config.yaml
d_model: 192
n_head: 2
n_kv_head: 1
norm_place: "pre"
qk_norm: true
attn_scale: 0.102
parallel_block: false
init: "normal"
init_std_qkv: 0.0337
init_std_o: 0.0418
init_std_up: 0.0482
lr: 0.0142
warmup_steps: 48
train_tokens: 387900000
steps: 2960
Each number is 50 + 15 x the weight over its row's rms, rounded and kept within 0 to 99. Layers, rows and columns count from 0. The size before them is the row's rms in percent of the matrix's.

# up: layer 4 MLP up, 1152x192, rms 0.0483, rows 144-212, columns 48-95
# down: layer 4 MLP down (transposed), 1152x192, rms 0.0482, rows 144-212, columns 48-95
up144 105:55 63 42 56 78 33 74 35 48 56 57 48 44 51 85 42 48 54 19 40 43 37 66 64 55 50 69 57 65 20 51 42 79 51 55 72 73 50 52 44 54 51 45 27 64 56 53 48
down144 104:39 58 52 20 34 57 44 47 63 26 39 68 50 59 48 67 52 63 73 52 64 85 32 34 48 35 50 61 27 81 41 73 67 61 55 40 58 45 63 50 52 58 69 75 38 46 53 30
up145 094:31 27 30 53 48 38 68 67 26 39 55 74 54 64 54 49 34 50 57 28 67 44 40 41 68 50 45 50 32 54 59 55 34 49 45 38 52 21 68 25 67 42 82 47 64 62 30 27
down145 094:56 72 58 67 49 59 54 59 63 57 49 50 45 67 64 54 57 33 49 53 60 36 46 46 49 57 49 81 60 36 28 29 71 58 65 62 46 59 43 19 62 69 67 40 58 50 43 63
up146 090:41 28 31 39 48 63 40 35 38 33 38 59 50 53 61 42 52 66 45 35 41 44 65 25 53 72 42 57 61 56 49 31 44 60 27 65 56 35 53 59 53 39 55 47 76 76 31 41
down146 093:62 62 73 55 37 30 50 68 35 82 64 60 44 23 62 32 47 57 45 32 72 70 34 50 40 46 60 38 69 13 33 67 58 51 70 35 48 77 67 43 70 59 38 79 46 45 54 37
up147 098:56 53 58 14 61 60 50 41 60 43 52 72 57 48 55 43 42 42 67 52 37 41 19 49 41 63 65 60 57 78 34 55 32 35 54 46 52 50 83 35 27 56 46 67 69 58 44 60
down147 097:38 58 61 59 41 62 62 68 56 62 66 68 70 40 85 42 77 61 47 48 41 39 30 61 60 37 34 34 32 40 22 46 60 72 54 45 63 60 45 12 53 45 40 60 84 66 56 50
up148 101:07 33 58 40 46 35 57 52 26 40 35 75 42 42 39 34 46 29 48 52 49 57 56 46 17 67 45 44 51 43 50 45 53 50 49 31 65 40 74 67 34 34 39 49 45 77 70 43
down148 097:47 59 47 60 65 64 50 34 62 55 81 51 33 44 65 50 75 41 52 46 54 44 50 44 69 33 50 32 38 13 56 52 36 38 51 53 63 45 62 46 62 52 29 85 63 34 56 21
up149 104:66 55 58 56 45 50 61 37 28 24 44 30 68 31 61 43 68 65 73 50 31 31 37 49 47 32 31 66 38 25 55 41 27 53 30 23 71 56 29 72 56 55 58 47 75 52 60 37
down149 100:38 56 38 40 45 41 73 33 40 31 66 44 61 43 61 67 60 40 54 65 51 64 74 64 37 45 54 32 31 63 50 33 61 28 15 64 51 62 33 31 57 20 60 33 55 71 73 63
up150 102:42 50 27 43 63 67 57 56 39 35 37 27 34 55 49 38 43 59 42 25 40 54 33 57 47 16 24 49 91 49 53 32 71 36 66 56 44 62 55 92 27 34 39 36 48 38 58 58
down150 098:67 52 39 63 50 46 40 54 59 66 53 49 49 53 38 74 38 67 31 64 73 61 55 37 72 52 43 24 47 48 62 57 84 26 34 35 15 52 36 40 70 47 43 60 38 45 99 62
up151 099:51 23 23 34 40 44 43 70 49 51 50 49 39 60 44 39 43 47 51 37 43 47 42 37 23 40 46 29 51 38 36 53 40 49 68 28 64 39 76 64 37 46 33 51 55 56 44 37
down151 097:68 51 57 29 58 39 33 25 69 42 26 69 40 65 29 49 34 36 55 52 89 41 51 65 55 69 40 70 61 44 57 37 67 50 48 64 65 52 39 24 44 40 35 23 53 28 49 67
up152 099:32 80 33 51 60 60 62 53 40 59 26 56 38 48 58 47 51 69 49 09 52 72 33 56 35 30 55 18 49 59 35 50 72 79 52 58 65 56 21 65 22 46 26 60 58 64 41 31
down152 103:28 73 60 60 71 35 66 25 43 42 65 39 53 57 51 30 69 65 49 40 40 63 26 68 16 72 54 14 42 71 60 35 57 55 78 37 30 57 53 23 20 51 50 63 38 52 33 46
up153 097:61 45 45 60 71 79 59 48 57 58 37 57 58 61 60 43 46 64 30 56 55 38 40 21 81 35 44 61 63 57 55 24 43 37 51 37 39 75 60 46 61 79 43 26 46 69 45 49
down153 100:71 58 46 43 44 65 35 73 27 24 37 40 55 58 41 42 50 97 59 47 52 62 87 44 36 55 58 43 56 33 48 50 61 50 49 65 76 35 48 60 83 52 49 50 54 60 62 25
up154 102:69 52 29 15 46 37 71 36 20 61 20 43 14 49 51 52 47 40 44 43 80 59 58 79 40 58 39 53 45 19 36 48 38 48 28 50 38 68 40 45 64 33 38 56 33 72 50 70
down154 091:65 52 67 68 69 22 80 69 55 70 63 59 41 53 55 64 49 28 38 39 28 49 25 57 78 42 36 42 40 26 24 54 26 45 72 53 72 33 59 52 28 34 21 22 45 45 53 34
up155 099:60 28 35 48 42 63 35 70 40 50 34 44 38 49 50 04 57 73 46 60 52 82 55 27 45 53 78 39 29 82 57 79 31 48 72 32 37 37 53 53 26 54 68 99 46 47 68 31
down155 095:51 43 66 41 49 53 58 37 59 50 50 58 51 36 28 44 44 39 21 26 44 62 83 77 54 53 59 50 33 39 30 18 46 56 32 75 53 38 32 15 68 28 57 31 53 66 27 70
up156 095:55 51 61 72 35 43 43 45 66 30 52 26 37 20 30 52 32 52 49 39 53 51 57 87 32 21 37 41 28 29 57 56 72 39 37 23 33 37 60 23 30 79 36 31 50 59 47 30
down156 092:47 41 42 63 57 29 73 58 45 47 59 48 77 42 52 41 69 57 51 52 55 53 38 59 53 72 25 46 25 37 46 28 50 54 68 29 21 64 60 43 65 57 53 61 60 87 16 70
up157 093:42 47 42 53 22 41 27 72 31 34 47 40 58 36 49 89 43 63 60 38 36 69 60 49 39 76 53 48 44 39 49 68 63 27 48 58 32 68 85 55 21 58 53 41 65 69 59 68
down157 092:41 53 46 45 62 49 45 38 42 33 48 79 77 80 48 51 55 47 49 55 69 42 52 84 68 28 78 52 71 23 45 43 66 44 57 48 62 75 45 57 30 46 37 49 31 33 39 50
up158 096:71 27 12 80 54 34 48 21 40 61 62 65 66 29 49 62 59 54 38 47 54 40 41 56 29 47 33 36 37 51 70 60 50 65 59 54 50 61 42 28 61 55 42 63 47 71 58 68
down158 092:33 29 43 51 56 31 49 65 69 50 49 63 41 57 36 47 39 49 33 57 38 45 66 64 43 38 50 41 26 74 52 48 63 73 44 61 78 66 42 72 61 52 42 39 53 44 51 13
up159 100:60 75 22 41 61 26 44 66 46 44 44 60 65 48 50 40 12 31 44 62 45 46 79 42 23 71 32 52 43 19 65 65 67 68 59 33 24 41 46 47 36 71 45 55 48 59 52 64
down159 099:60 11 48 54 56 66 60 46 34 54 63 32 56 23 00 47 09 50 66 83 59 60 47 50 55 76 35 34 50 58 52 58 41 42 49 27 52 38 45 56 65 36 48 24 54 60 37 53
up160 115:54 33 31 37 49 32 20 56 45 16 47 45 38 25 66 44 43 50 52 48 52 61 59 72 36 52 72 52 40 33 61 27 57 59 54 52 38 51 27 39 56 51 50 46 59 49 60 45
down160 109:65 53 37 35 28 45 43 51 31 57 50 38 27 39 46 81 27 38 43 35 57 55 51 57 78 48 27 42 55 69 65 59 33 58 63 72 12 76 43 39 53 58 56 55 48 65 48 38
up161 097:47 33 72 29 47 54 45 65 75 39 49 57 44 42 58 06 54 17 52 36 61 42 60 49 49 63 52 56 73 46 34 65 59 39 62 43 51 49 65 46 65 41 53 56 72 39 25 37
down161 099:62 50 32 67 34 46 55 74 82 54 63 79 56 37 24 36 45 41 70 59 60 77 58 30 20 45 67 55 23 30 45 43 54 56 68 43 28 61 57 58 42 39 25 63 45 61 67 67
up162 097:54 54 42 43 41 45 36 23 55 46 55 41 53 67 37 28 43 59 31 35 51 56 55 46 41 36 42 32 68 43 45 71 78 62 34 34 62 61 55 69 60 68 18 41 41 38 39 40
down162 094:46 28 41 58 42 49 61 44 44 49 45 49 51 15 92 62 52 92 70 55 68 60 67 56 35 39 45 54 62 62 63 32 57 50 72 61 58 50 65 32 50 57 49 21 38 48 53 49
up163 103:55 56 28 41 43 49 35 66 60 32 40 81 35 72 36 56 44 54 43 42 48 31 33 22 55 87 45 82 48 56 61 37 63 44 52 46 12 35 35 21 47 47 49 53 68 35 56 33
down163 101:30 51 33 44 72 62 50 54 62 23 59 51 61 83 69 50 37 57 70 79 68 30 52 61 76 64 44 53 71 68 52 55 42 23 70 37 26 61 53 27 64 47 48 69 35 38 63 51
up164 119:43 66 63 46 60 24 29 46 45 40 40 77 46 55 39 62 54 22 60 24 44 62 50 42 43 41 22 59 34 36 68 24 36 19 52 35 63 45 58 31 32 61 50 57 60 15 57 50
down164 124:50 45 61 42 22 64 62 37 42 51 45 67 42 46 62 68 63 52 60 12 76 54 42 46 60 58 38 57 47 25 44 33 41 25 60 63 39 54 47 57 14 59 66 72 61 06 60 49
up165 102:66 52 53 55 40 50 26 52 36 83 62 59 35 47 50 26 24 34 42 67 44 26 38 24 35 44 25 56 47 49 66 39 56 51 62 67 26 85 42 45 41 47 30 52 50 25 44 52
down165 099:51 64 38 65 26 45 55 34 70 90 49 43 31 61 76 35 30 64 50 58 41 38 57 46 38 60 45 49 47 25 30 53 61 57 63 26 89 47 51 38 50 90 58 36 60 57 38 60
up166 091:46 71 49 15 37 38 41 49 40 46 29 50 29 41 88 66 51 45 61 58 43 57 32 44 33 53 40 59 47 52 58 50 49 62 33 49 40 65 29 52 13 59 68 79 53 77 27 59
down166 094:40 51 49 73 60 68 48 44 57 07 45 42 81 48 22 56 21 59 48 45 52 40 58 55 50 39 53 34 56 41 31 68 53 28 74 41 52 49 96 36 67 38 15 38 45 55 79 26
up167 096:53 39 57 68 43 64 50 56 49 39 45 16 61 56 45 53 56 64 52 52 38 31 51 20 41 22 57 72 80 47 63 63 59 37 58 12 44 51 26 34 52 57 44 48 44 58 62 60
down167 097:29 50 53 33 37 35 43 40 53 81 56 51 44 21 46 46 48 46 26 52 45 55 35 42 61 66 48 57 13 46 47 31 34 67 52 66 56 38 62 83 38 42 30 44 55 75 60 47
up168 086:47 45 61 59 65 74 65 31 22 33 64 57 57 46 73 29 32 47 49 53 54 15 21 42 27 54 28 50 44 53 50 34 69 16 67 13 35 53 27 57 39 45 57 38 39 50 42 71
down168 092:49 55 51 35 42 61 55 62 40 48 39 62 54 43 41 65 42 65 51 50 49 64 76 67 67 34 81 55 51 13 30 54 46 74 32 95 55 57 55 71 61 35 60 60 26 40 50 48
up169 096:60 51 56 42 43 35 60 58 80 12 69 52 40 42 64 56 68 54 41 68 34 50 38 25 52 59 50 41 35 41 42 64 33 57 32 32 29 79 29 55 42 59 47 64 37 32 32 77
down169 097:51 84 35 66 57 20 60 55 42 43 67 46 55 82 37 61 47 60 39 58 44 54 34 60 65 51 35 47 52 69 36 38 07 53 44 60 57 45 55 59 70 44 30 70 54 65 50 66
up170 106:67 33 48 35 57 37 24 52 53 61 57 53 77 74 62 52 48 70 37 50 83 78 40 51 40 53 65 48 46 55 72 19 60 70 56 71 52 47 53 52 52 28 53 58 69 40 17 26
down170 101:48 24 45 38 49 69 70 57 42 33 32 45 93 52 13 57 52 65 31 55 69 68 29 47 45 26 36 60 28 71 67 46 34 36 56 61 74 41 67 36 48 83 53 20 38 60 35 54
up171 097:56 76 53 49 25 49 35 45 63 45 50 56 38 63 37 32 47 36 47 28 61 42 35 34 46 57 32 55 49 72 73 59 62 62 55 43 36 48 43 52 43 30 39 39 73 43 03 49
down171 094:27 59 57 63 47 11 35 32 50 45 40 46 81 50 54 33 29 35 37 57 44 62 69 63 62 45 47 64 59 62 54 52 74 36 59 48 68 17 71 41 60 52 37 45 55 26 54 38
up172 097:52 93 34 69 65 44 43 33 28 18 25 41 33 64 15 67 40 58 45 21 15 47 67 60 39 38 28 66 40 47 29 59 76 50 60 37 48 58 46 68 49 65 30 45 53 11 49 48
down172 098:55 43 90 29 07 38 45 54 80 56 88 47 58 54 70 64 31 54 48 63 57 50 41 15 27 36 67 44 55 65 33 52 45 45 54 64 04 49 44 38 36 59 74 67 54 72 53 50
up173 105:59 25 40 58 66 38 49 41 32 56 77 48 65 50 49 22 72 75 59 41 48 44 47 73 51 39 60 27 49 46 42 60 56 70 57 46 55 49 73 41 54 66 58 57 73 54 75 36
down173 105:49 56 34 30 51 60 29 64 73 75 38 43 31 54 64 71 73 72 26 58 31 65 44 31 80 44 42 87 25 65 48 51 12 55 43 38 40 52 52 58 70 55 59 43 48 59 79 38
up174 097:34 71 46 72 37 58 44 35 45 40 67 65 42 56 48 78 65 46 49 59 76 38 57 50 60 46 21 28 57 38 59 53 41 51 43 40 72 56 50 52 46 42 55 43 28 55 46 68
down174 097:50 55 59 26 35 61 39 49 55 59 37 51 48 41 47 51 77 64 61 54 59 53 61 42 56 64 37 47 31 63 71 47 71 62 36 59 20 75 17 46 55 42 36 40 56 83 47 48
up175 086:72 46 58 29 48 37 45 44 58 67 67 48 51 37 44 59 72 62 60 44 52 58 57 73 43 89 67 22 36 34 29 41 43 46 60 16 59 52 77 66 41 40 55 70 52 51 52 53
down175 092:39 51 41 44 65 30 40 39 31 36 65 34 26 73 40 56 47 34 45 49 53 33 58 51 56 31 25 47 67 90 80 52 39 13 34 58 46 37 55 81 66 76 68 38 45 60 75 50
up176 108:38 44 59 54 51 40 26 50 55 56 38 51 36 34 47 38 52 57 43 64 19 61 48 63 40 47 38 57 74 58 23 63 60 52 59 55 82 39 56 64 74 64 56 33 41 56 55 44
down176 109:66 73 62 39 51 43 44 34 17 42 47 30 18 47 32 17 45 65 58 70 52 47 60 62 59 72 44 26 53 59 44 54 27 26 23 50 46 29 61 79 38 13 58 63 53 32 71 77
up177 087:65 69 50 28 69 24 47 49 42 57 82 30 45 51 66 78 62 56 42 82 20 64 38 44 33 36 30 32 42 15 75 29 52 48 39 43 51 42 83 37 56 62 64 44 38 43 48 29
down177 088:48 49 58 61 46 58 46 41 52 28 46 54 46 59 28 36 55 30 53 30 58 26 58 60 56 53 61 73 51 71 44 59 72 52 63 25 37 59 49 41 55 46 22 53 43 57 19 65
up178 092:67 39 77 68 79 65 46 57 40 33 50 36 19 58 59 57 48 45 41 61 52 29 50 43 52 60 60 23 36 67 80 20 61 45 62 45 51 54 29 22 46 40 35 12 45 63 38 59
down178 098:31 57 26 38 30 36 45 74 48 47 42 71 35 21 39 50 43 54 61 41 39 49 57 51 63 54 57 74 46 35 41 43 38 42 44 37 34 55 68 30 47 40 40 63 42 59 65 57
up179 101:62 39 59 24 62 47 30 53 59 65 53 64 66 49 51 62 48 78 61 40 51 49 49 23 55 28 43 43 54 52 53 33 47 53 71 42 80 23 52 39 48 50 38 41 50 45 42 37
down179 108:43 69 17 71 49 69 69 63 50 39 26 39 34 31 62 48 89 57 67 60 33 79 28 91 12 69 47 52 63 45 43 57 67 67 39 65 77 35 88 61 49 42 76 43 51 29 43 58
up180 098:38 43 19 44 46 75 65 21 48 68 61 64 77 35 55 45 36 35 28 42 55 49 84 43 34 31 17 56 68 13 65 59 53 48 50 54 31 43 70 42 59 47 40 86 74 66 39 59
down180 096:28 34 68 45 55 55 31 55 62 62 29 60 54 61 71 38 54 60 62 44 43 63 39 54 99 35 39 74 32 39 30 31 46 29 74 54 65 44 50 36 55 58 48 36 36 57 29 46
up181 105:42 46 36 36 56 40 44 60 49 57 73 54 59 62 50 30 46 43 29 51 60 42 66 42 57 28 75 99 51 50 37 38 40 42 31 70 48 48 38 76 43 48 46 49 25 73 60 20
down181 091:56 48 54 45 12 59 62 48 31 27 59 50 61 71 34 33 20 46 62 54 63 24 41 40 54 45 54 75 65 49 36 44 75 32 51 45 56 59 57 73 34 48 52 59 45 85 66 84
up182 090:77 37 71 47 73 50 48 48 68 28 46 62 45 43 51 29 44 43 64 31 43 27 79 53 29 53 40 35 53 31 48 72 74 23 57 56 39 56 68 55 42 55 57 40 31 35 43 48
down182 091:56 32 62 63 25 58 58 62 28 46 46 50 34 57 67 60 56 60 56 55 47 41 56 37 51 41 49 41 65 50 42 55 52 45 66 33 68 47 29 57 49 73 77 33 86 52 55 56
up183 103:58 58 29 71 49 33 37 25 65 43 57 36 53 30 48 51 49 21 78 21 56 73 27 50 30 62 35 62 38 47 39 54 64 17 77 61 59 65 48 82 29 38 36 63 66 40 31 48
down183 112:67 62 55 23 29 36 49 35 62 84 73 44 42 58 47 57 37 51 60 36 31 46 38 52 33 39 49 60 58 51 39 43 30 51 63 33 74 48 66 30 34 38 33 55 78 00 26 42
up184 104:57 60 50 37 63 45 36 68 64 88 40 64 56 24 55 71 24 51 54 64 50 37 57 55 59 39 39 31 74 56 47 54 42 22 68 71 51 76 37 53 42 42 37 60 25 37 59 61
down184 108:66 65 45 46 77 81 25 57 92 63 31 22 59 74 59 67 49 35 59 44 46 45 37 26 24 42 60 30 20 51 29 34 29 30 74 45 39 62 34 55 69 71 54 45 38 40 57 32
up185 094:32 39 51 36 42 46 60 21 37 37 75 52 53 26 46 43 41 33 00 41 28 57 44 63 49 57 52 52 65 40 68 38 40 26 30 36 73 56 46 69 52 88 39 50 47 61 42 29
down185 096:60 41 40 73 51 50 63 59 59 53 53 50 54 41 60 48 60 58 60 32 57 42 35 65 45 67 11 54 29 39 54 31 59 45 53 74 38 33 61 63 35 54 52 56 53 36 64 64
up186 097:20 60 52 62 62 66 44 57 71 88 55 56 60 60 49 53 44 61 33 27 75 42 51 39 11 57 75 57 53 61 45 23 36 60 59 50 54 38 52 45 40 45 54 49 28 60 44 55
down186 102:53 49 74 42 53 83 58 22 47 40 25 84 54 51 64 38 65 69 45 43 69 34 23 59 18 25 77 58 44 37 51 32 24 47 72 68 52 42 71 44 46 38 65 52 45 82 45 58
up187 095:40 55 57 50 65 55 47 33 64 47 51 43 52 65 53 35 53 75 79 44 43 54 40 35 37 41 50 65 36 64 38 52 31 49 43 70 41 44 47 47 51 41 42 47 49 74 57 16
down187 105:43 52 57 61 69 29 54 26 34 65 46 44 66 60 38 27 37 47 51 62 46 63 24 72 56 49 59 52 69 62 58 29 55 49 48 32 65 75 59 45 41 49 45 74 32 57 76 38
up188 095:56 39 49 71 34 74 69 64 45 39 66 54 70 54 58 46 54 55 45 46 60 53 71 59 53 40 44 48 53 46 37 22 78 64 76 23 37 48 50 56 29 60 25 26 29 51 44 37
down188 093:43 58 45 46 58 35 48 40 57 58 39 45 44 63 43 59 49 57 45 41 36 47 32 40 59 43 64 68 64 53 53 75 37 58 35 74 65 61 40 61 70 47 55 72 95 49 53 76
up189 099:34 53 43 51 43 79 81 61 59 61 66 62 38 43 40 59 39 51 55 48 40 52 39 69 71 37 49 78 62 59 64 61 61 69 44 48 67 69 63 49 37 17 32 62 52 38 63 48
down189 096:64 46 69 64 47 48 64 45 47 80 61 52 58 66 57 64 70 60 89 48 60 55 24 39 51 54 59 55 60 60 48 68 54 39 27 57 32 33 50 50 61 33 56 62 70 52 65 54
up190 100:16 60 36 14 74 50 62 35 37 18 47 60 61 30 54 41 20 44 40 42 36 57 46 32 51 45 35 76 32 55 35 68 49 32 18 80 42 57 52 63 60 30 51 15 47 74 47 80
down190 103:41 43 59 53 77 39 62 11 40 46 37 39 54 39 47 22 41 63 62 72 52 31 13 70 47 34 59 45 48 50 73 62 30 39 56 13 33 62 66 45 62 41 50 46 44 63 35 57
up191 092:42 40 56 46 34 46 37 33 46 46 61 63 32 54 54 27 68 51 50 69 54 37 45 36 64 41 18 76 34 36 57 59 66 58 72 77 51 61 54 46 58 21 60 53 85 48 45 24
down191 097:46 50 38 51 49 36 62 57 29 58 46 49 72 38 70 44 15 40 42 30 56 47 46 33 52 61 64 40 45 52 36 50 35 49 37 18 57 33 59 65 57 87 45 45 13 64 33 44
up192 091:47 30 67 64 41 65 51 31 77 33 28 49 48 55 54 60 47 56 40 63 39 51 31 78 73 45 59 34 51 64 58 40 25 37 42 21 58 43 43 36 66 55 53 68 37 59 50 61
down192 098:69 41 69 32 40 61 62 52 84 76 53 58 77 52 53 64 46 69 37 46 74 26 63 66 51 37 44 30 50 28 34 14 60 43 35 25 44 54 48 44 49 40 42 60 46 60 60 46
up193 098:37 32 63 60 66 51 26 15 76 59 60 57 42 54 77 56 66 25 68 61 62 29 48 17 35 84 39 49 52 46 52 38 63 44 42 56 74 57 55 42 55 56 47 57 43 45 40 69
down193 094:58 46 49 59 36 42 80 43 47 20 64 35 54 67 40 61 60 50 38 64 57 73 41 77 63 60 45 44 59 68 75 45 47 58 35 61 68 60 52 47 65 56 33 87 57 39 49 41
up194 097:62 43 42 55 65 46 92 27 26 47 65 39 43 48 35 42 42 46 72 59 57 28 19 61 52 41 09 68 55 31 48 71 28 34 59 74 35 59 48 54 39 42 16 42 46 63 41 42
down194 101:54 70 55 23 47 60 52 45 21 67 45 53 42 34 71 44 27 47 47 51 61 26 37 17 37 37 51 63 56 46 58 53 21 68 41 56 34 48 44 60 45 68 88 43 73 30 48 24
up195 097:78 42 49 67 62 65 48 19 48 46 34 43 36 66 52 88 49 48 43 41 53 38 59 29 14 79 73 34 30 38 26 38 42 49 45 53 40 32 49 53 56 39 45 48 53 29 38 56
down195 096:45 47 37 34 58 46 72 60 60 84 49 61 38 33 44 62 39 46 42 36 56 33 20 80 83 18 32 60 39 25 48 71 60 46 41 34 59 62 49 34 48 35 40 38 76 50 50 31
up196 098:65 61 36 54 52 47 53 58 45 50 70 61 46 71 48 50 70 75 48 70 60 28 32 30 62 34 56 51 55 77 51 38 26 59 37 36 56 41 38 29 57 26 41 57 44 52 28 64
down196 099:56 58 54 87 66 52 43 52 55 29 54 55 48 88 62 52 37 20 54 46 47 53 27 31 62 50 42 39 67 52 37 16 64 26 49 50 75 50 65 46 69 52 56 55 55 63 52 32
up197 107:73 43 36 50 47 50 50 45 24 46 59 36 60 62 40 38 55 55 24 36 36 42 50 37 58 41 76 41 44 43 47 55 57 63 29 65 35 64 32 51 57 33 50 40 53 25 40 42
down197 104:35 49 55 61 44 43 49 63 67 60 25 38 38 54 49 67 57 29 39 43 41 59 43 33 59 59 42 64 26 47 52 37 76 16 16 44 31 44 57 41 37 49 39 48 30 38 42 74
up198 089:50 60 40 51 45 53 47 34 27 70 43 59 21 52 64 42 80 88 37 80 41 44 61 06 57 42 32 85 49 59 38 47 44 41 92 51 55 48 72 42 62 46 35 63 63 57 53 73
down198 094:52 66 45 27 47 56 53 36 58 28 66 07 54 67 42 47 31 38 69 51 72 60 44 25 48 65 37 32 41 41 63 54 63 65 37 40 52 53 67 54 40 51 35 65 28 72 25 88
up199 102:61 34 43 46 49 45 31 60 41 44 48 64 40 39 55 47 49 30 32 40 37 52 47 61 74 52 60 74 52 62 53 29 51 40 64 63 61 60 35 47 47 37 56 99 81 18 25 54
down199 111:54 24 54 53 32 64 55 59 40 55 66 40 67 33 64 22 42 35 48 42 40 38 55 59 48 47 71 64 49 62 51 77 68 54 59 51 43 59 75 49 52 37 32 53 65 14 38 59
up200 102:63 72 63 56 58 27 46 37 39 78 77 71 40 54 49 63 72 46 19 39 32 59 28 59 44 02 54 58 20 51 45 57 75 51 57 04 67 32 68 49 51 61 57 37 24 61 59 56
down200 100:59 36 51 65 55 44 62 46 26 70 25 68 55 62 73 55 60 62 67 55 78 38 42 70 27 63 35 33 72 64 41 57 63 65 49 29 62 30 60 54 55 51 86 59 45 36 63 59
up201 100:28 67 66 62 72 38 27 48 44 56 43 72 23 77 58 33 60 84 64 30 47 40 32 53 36 43 42 24 28 66 47 59 43 38 49 39 73 58 67 32 40 45 59 67 62 62 46 29
down201 093:50 53 48 56 81 58 51 57 47 43 45 35 21 34 43 35 52 36 54 62 25 39 65 60 45 39 39 19 46 75 46 46 53 62 70 42 47 80 68 73 28 20 22 32 55 56 45 53
up202 097:42 65 66 48 71 72 64 31 24 41 53 52 52 31 29 65 43 67 33 33 56 66 47 53 46 41 73 49 38 52 49 67 25 38 22 31 33 66 42 78 58 55 36 43 38 41 56 42
down202 101:61 45 72 58 61 44 58 64 59 81 69 58 50 34 59 40 52 83 68 44 37 36 43 31 37 55 65 46 46 43 66 62 29 64 38 36 55 38 51 54 57 52 38 57 43 34 39 58
up203 102:46 52 39 37 85 06 53 52 62 50 57 64 64 46 74 51 47 48 53 24 47 57 50 57 52 59 58 45 33 18 50 20 71 62 24 17 47 63 17 54 55 37 33 50 59 63 37 44
down203 112:49 47 58 17 49 64 49 17 52 47 62 65 53 66 35 43 52 43 46 46 69 78 35 18 56 59 56 71 56 57 54 27 94 59 55 33 63 73 23 57 37 56 60 34 64 56 60 44
up204 098:31 34 38 46 38 41 49 36 53 54 26 44 41 53 41 51 35 66 28 58 73 43 37 46 54 60 80 64 47 28 52 50 60 76 41 56 55 73 65 49 34 69 48 61 42 60 55 58
down204 096:48 34 69 31 43 31 51 40 42 43 48 59 62 53 41 47 24 52 44 33 77 60 45 40 43 56 55 23 34 63 38 61 40 35 69 37 48 22 48 45 59 18 77 52 56 39 33 63
up205 106:62 60 42 49 43 53 29 43 46 60 52 53 73 85 69 69 54 54 30 33 59 67 53 73 49 57 35 36 51 68 53 47 71 37 44 28 79 54 20 47 41 38 36 12 60 56 22 59
down205 114:63 50 20 16 82 82 31 61 65 43 63 61 70 46 48 75 50 40 07 37 50 40 70 41 35 69 56 43 49 51 39 41 32 31 43 44 57 50 56 43 37 64 45 44 76 48 34 38
up206 085:59 37 35 18 51 34 17 60 52 29 50 53 56 51 60 76 41 44 11 69 61 51 63 21 49 53 60 52 48 00 49 55 47 60 38 44 52 52 33 61 64 26 65 54 54 55 46 26
down206 092:45 47 36 39 60 40 56 51 24 49 69 52 69 63 64 63 62 25 69 78 47 49 48 62 68 60 29 99 37 53 60 59 84 37 55 54 34 30 52 55 38 68 50 29 49 44 34 45
up207 102:62 19 31 45 74 48 27 42 43 46 61 51 74 44 70 47 41 34 42 42 43 35 51 34 70 49 36 44 61 47 53 65 58 20 42 64 56 42 22 47 59 20 39 57 34 57 44 40
down207 099:34 25 50 53 56 75 74 26 53 45 66 52 42 43 32 40 43 62 38 32 36 47 45 57 45 20 53 26 75 48 34 77 62 59 65 37 69 29 55 46 53 38 59 62 70 64 53 43
up208 093:56 44 52 47 39 33 39 51 84 68 65 60 59 77 53 38 59 79 17 54 69 72 37 59 48 62 51 28 69 81 25 47 44 49 66 59 58 83 44 56 61 34 46 28 39 50 52 38
down208 097:32 28 37 36 50 42 78 37 54 58 38 46 48 50 69 68 42 46 49 58 64 38 44 34 63 71 41 39 53 50 70 57 55 54 69 41 86 27 48 51 25 29 64 29 25 62 02 57
up209 090:31 13 26 44 58 56 56 76 60 67 49 43 27 51 40 62 51 35 48 44 57 39 62 21 50 66 38 54 49 21 80 62 52 49 45 35 45 60 27 38 60 30 33 63 45 63 41 60
down209 095:45 48 61 42 61 38 53 58 26 52 34 87 49 42 37 57 33 39 56 64 68 54 44 78 69 62 46 53 66 30 64 60 18 48 35 43 25 43 37 53 50 77 51 47 74 30 46 43
up210 108:36 19 38 50 60 38 67 49 39 37 53 38 68 34 53 64 40 29 33 34 33 44 70 53 64 44 45 55 52 19 64 66 27 20 43 54 58 28 41 33 52 33 64 60 60 52 56 42
down210 102:42 48 41 48 63 47 61 76 52 38 58 55 54 44 54 45 30 11 72 57 35 69 50 77 54 50 33 45 36 49 54 46 44 33 44 31 66 54 06 52 64 59 49 37 71 60 29 44
up211 097:61 53 67 67 38 70 33 71 42 35 41 32 60 67 67 43 39 54 23 57 36 69 50 66 64 58 64 80 52 58 54 70 67 56 63 57 46 34 61 74 71 31 24 60 41 40 69 24
down211 097:53 72 56 56 48 27 39 00 43 50 55 57 59 45 62 45 43 58 45 51 60 37 53 42 40 36 50 39 39 61 45 34 62 53 77 55 62 50 42 49 42 76 52 59 72 47 50 69
up212 115:45 31 62 03 54 63 26 58 67 55 40 49 54 47 92 46 53 63 65 36 35 22 56 51 28 19 61 53 60 42 67 51 70 55 53 87 44 62 57 35 65 41 42 33 49 45 67 31
down212 108:50 53 32 59 22 67 46 37 23 63 54 49 59 66 58 57 30 39 31 49 28 61 64 73 30 37 59 24 68 24 29 54 71 66 54 27 49 51 30 51 39 32 24 66 49 75 66 59